config = dict(
    d_mlp=128,
    rope_fraction=1.0,
    init='normal',
    init_std_down=0.0,
    lr=0.00242,
    lr_mult_qkv=0.5,
    lr_head=0.0123,
    schedule='wsd',
    decay_shape='sqrt',
    final_lr_fraction=0.05,
    train_tokens=109600000,
    dataset='wikipedia_en',
)
Each number is 128 + 32 x the weight over its row's rms, rounded and kept within 0 to 255. Layers, rows and columns count from 0. The size above them is the row's rms in percent of the matrix's.

# layer 4 attention key, 32x64, rms 0.0314, rows 0-31, columns 0-63
size [122 157 107 111 130  99 103  88 137  86  90 147  88  80  94  86  84  79  85  84  77  98  81 105  88  72  99  83  92 101  95  84]
[[137  79 138  83 149 189 138  86 105 118  99 125 117 123 131 101 100 130 146 199 163 147 188 157 121 193 157  80 105 100 136 100 147 176 151 168 103 108 171 125 139  81  96 129 119  96  86  91 121 114  79 107 134 107  84 188  91  83 103 142 118 139 169 111]
 [143  39 154  92 160 180  82 112 117 117  97 134 114  75 113  86 104 163 134 153 148 143 190 128 133 167 172  93  93  91 126 164 117 161 114 119  92 129 173 123 135  75 121 150 122 127 101  80 169 165  90 151 131 104  71 191 130 134 121 137 147 119 162  87]
 [135  81 117  93 142 161 114 137 118 103 102 127 119 102 140 127 110 116 106 153 112 129 216 126 141 182 216  91 112 125 169 111 134 178 134 100  86 104 171 132 169 116 160 139  76  95  70  95 127 146  85 161 162 153 100 163 161 127 136 114  89 102 195 120]
 [105 182 151 170 109  71 103 143 173 149 129 123 155 122 104 158 180 154 110  81 118 119  77  81 142  90  96 192 148 152  98 149 119  62 100  97 160 146 100 136 125 139 166 157 142 135 189 161 132 148 162 164  96 186 121  93 152 132 171 120 125  89 105 165]
 [ 90 157 143 173  92  63 118 168 158 131 162 124 158 106 102 161 130  97  81  87  82 140 117  85 117 105  78 149 162 162 152 143 117  81 126 113 176 108  75 133 129 111 170 171 131 134 168 137  91 132 165 136 121 189 112  65 145 112 168 104 109 100  81 174]
 [197 170 156 133 133 109 123 137 161  97 117 135 105  78 114 159 180 181 121 135 147  55  91 109 123  89 104 151 154 116  54 107 142 121 115 179 172 134 134 122 196  76 123 136 151 133 190  97 118 109 162 103 148 115 101 129  95 190 150 139 111 110 140 161]
 [161 106  99  79 183 178 127  99  68 111 116 154 118 143 152  95 138 123 119 192 164 137 160 161 117 105 173  92 110 115 195 102  92 163 133 158  79 109 140 131 112 166  79  76 120 128 101  98 140  95 110 116 145 109 138 181 138 121  62 166 134 170 158  91]
 [ 98 149 128 188  78  62 137 129 153 141 191 126 110 151  92 135 157 106 153 131 120 109  85  76 152  89  98 159 124 174 127 112  94  57 142 129 119 149  89 126 114 147 116 161 136 116 180 162 127 126 162 173 181 128 172  77 178 172 172 108  89 107 130 133]
 [152  96  87  79 192 177 111 137  97 154 107 144  87  85 156 108 126 133 123 191 156 147 167 151 119 160 182 121 113  71 170 137 144 195 158 144 114 105 165 133  85 112 153 127 112 133  81  77 172 153  94  85 119 116 129 168 124 142  71 132 116  99 169 121]
 [110 116 131 137 171  85 122  82  64 137 120 143 142 128 153 108 123 125 112 148  92 164 126 175 159 189  69 129 160 126 136 157 144 158 132 118 133 134 199 191 118 121 122 202 120  90 103  77 156 149 145  59 145 144 145 135  94 110 127 133 101  69 176 174]
 [105  85 102 190  99  90 108 136 169 131 174 114 154 114  81 122 116 117 119  98 106 123  94  84 137 126  98 143 150 162  78 177 109  68  82 113 136 193 102 123 169 128  90 168  94 127 185 195 130 129 151 148 107 136 117 116 139 130 135  78 120  49 114 152]
 [142  87 129  61 167 203 137 108 103 117  87 156 142 115 163  83 102 169 160 173 166 140 169 165 148 138 148 112 120  67 145 103  94 196  98 133 113 119 175 103 144 118 119 109 141 127  90  56 140 130 109 117 128 114 109 161  99 160  88 139 140 188 128  88]
 [108 136 142 162 127  46 125 110  98 128 154  58 115 146 125 171 123 116  95 130 144 114 112  95 174 118  73 152 183 133 129 142 157 139 114 120 181 129 104 114 162 120 115 126  99 134 143 162  78 125 170  85 112 161 159 181 110  72 167  76  80  92  60 139]
 [111  84 115 118 197  99 130 195 133 175 142  87 114 124 168 127  97 144 101 116 101 146  94 125 127 133 176 103 125 158 129 130  57 213 153 174 116 133 174 142  97 146 160 130 118  93 159 167 152 189 147 152 146  80 118 140 122 103 141 162 172  90  86 131]
 [153 149 181 129  85 170 162 164 138 166 133  96 132  98  68 150  64 134 146 136 142 145 106 189  85 129 117 129 113  98 148  89 141 115 146 137 125 129 126 115 150 108 105 187 123 161 138 123 123  80 156 139  51 101 158  89  46 119 167  79 143 157  76 126]
 [101 140 190 152  81 135 127 110 130 117  63 103  89  78 125 165 213  70 186 133 105 106 157 124 102 101  97 136 156 119  84  94 170 125 114 147 165 135 120 158 155 134 133 165 122  88 128 153  96 140 130 198 164 181 115  99 139 149 164 106 132 101 140 166]
 [152 120  96 130 107 159 137  94 124  72 181 145 141 165  83 105 113 135 149 152 119  82 107  93 115  95 133 137 171 105 126 152  80 127 125 152 236 121  82 141 151 177 116 155 104 128 125 161 132 104 170  62 160 141 130  77 125 104 102 165 157 170 147 183]
 [115 124 151 125 127 106 148 140  93  93 150 130  46 131 168 103 155 142 134  99 142 120 122  62 124 151 115 116  87 137 125 127  91 135 158 160 141 192 131 135 170 120  88 145  91  58 148  92 189 130 124 193 200 111 133 155  95 153 118 148  94  85 188 116]
 [112 134 162  85 105 153 129 131 115 154  87 121 183  42 121 133 127 104 137 127 178 118 171 155  71 113 128  95  83 191 152 149 150 114 145 150  79  99  63 120 201 137 159 114 158 126 114  95 164 158 132 122 151 101 138 124  63 115  97 123 130 181 156 117]
 [121 129 114 153 154 119  74 103 148  97 109 145 107 146 155  97 121 162 102  81 146  92  98 140 108 137 115  54  92  89 107 145 113 122 168 142  65 198 161 114 121 128 151  91  98 168 133 156 118  42 148 131 184 169 140  92 122 151 144 128 153  76  71 103]
 [161 176 118  62 135 131  83 111 137 144  86  27 143  99 129  99 102  96  92 125 144 103  86 155 105 160 113 178 142 127 177 137 155 119  75 126  67 118 132 138 149 113 122 137 112 134 110 109 126  60 101 138 143 179 147  90 178 150 170 108 111 104 163 161]
 [128 107 117 130 111 100  98  97  99 110 162 114 108 131 153 133 113 163 215  84 122 139 121  94 159 100 135 140 124 155  91 115  42 112 117  80 105 153 125 156 141 173 157  85 137 130  85 149 204 156 148 135 133 114 210 119 201 164 122 108 142 134 100 110]
 [133 157 138 116 171 142 111 145 111 192  76 160 192 114 177 127 182 186  96 137 136 106 133 136 103 147 139 107 107 181 121 141  97 139 171 127  97 128 130  86 149 144 173  27 149 183 149 109  97 103 161  95 115 112 150  77 122  92 115 133 141 152 114  88]
 [153  86 152  47 153 144 144 113 145 125  93 106  89 118 136  89 153 110 156 181 152 126 136 126 132 198 140 188  99 149  84 147 121 180 130 183 132  97 131 113  76  90 144 123 127 154  85 126 118  98 119  53 114  62  82 157 103 125 133  94 142 119 168 148]
 [104 114 126 123 114 145 100 112 139 157 136 138 127 170 111  86 191 112 186  96  62  91 120 117 107 137  98 136 113 115 168 114 111  64 126  99 132 189 130 183 190 133 181 169 100 109 131 129  97 117 109 207 151 157 131 163 153 113 146 174  92 181 130 158]
 [ 95  89 112 167 180  98 155 107 144 133 126 185 149 180 115 196 140 112 148  88  98 105 107 161 133 119 109 150  82 170 180 155 156  88 131 122  81 188 102 107 128 180 149 188  75  88 124  88 107 151 163 145 160 121  95 142 133 112 141 105 101 127 159 168]
 [119 151 161 170 117 175  94 121 113 174 100 197 106  79 137 151  81 142  83 147 126 146 108 132 165 156  65 158 144 128  81 142 136 140 173 151 139  54 133 188 147 139 183 156 128 142 105 117 152 107 110 110  98 185 116 170  89 119 140 190 113 129 157 106]
 [135 102 117 136  87 121 147 161 143 108 147 193 143 120 109 179 184 124 132 131 133 102  80 146 125 120 130  68 105  79 139  91 109  71 103 112 115 129 145 134 197 153 168  66 120  47 115  92 127 117 181 135 137 181 142 142 136  97 146 133 162 133  88  64]
 [153  99 149  81 147 170 106 130  90 174 123 188 106 110  88 127 163 180 121 115 143 171 164 152  96 117  76  88 163  95 146 170 160 110  94 114 168  66 145 160 111  91  93 156 155 119  97  76  97  73 140 148 133 126 143 120 110 137 162 192 149  81 143 137]
 [109 106 167  62 127 169 148 125 105 100  91 147 128 135  91  84 109 132 114 167 145 131 194 110 121 171 173 139 102 141 112 146  60 194 117  65  97 101 178 138 145 101 171 130 149 108 114 140 128  78 169 115 118 106  86 133 101 196 116 110 146 106 114  73]
 [107  69 130 118 130 157  77  92 107 174 130 122 103  91 103 129  73 143 103 171 116 126 169 124 125 136 106 105 151 107  88 134 154 184 138  91 137 136 130 169 112 131 141 195 118  55 124  57 166  70 134 131 111 155  82 145 109 103  99 175 126 131 199 144]
 [ 67 124  85 118 187 172 122 119 172  77  67 136 159 138 155 107 165 141 134 142 128 100 117  68 128 150 103  83 145 176 148  91  96 132 128 108 128 156  90 129 116  96  45 133 124 124 108  70 133 134 166 134 153 130 125 163 150 157 172 198 171 137 118  97]]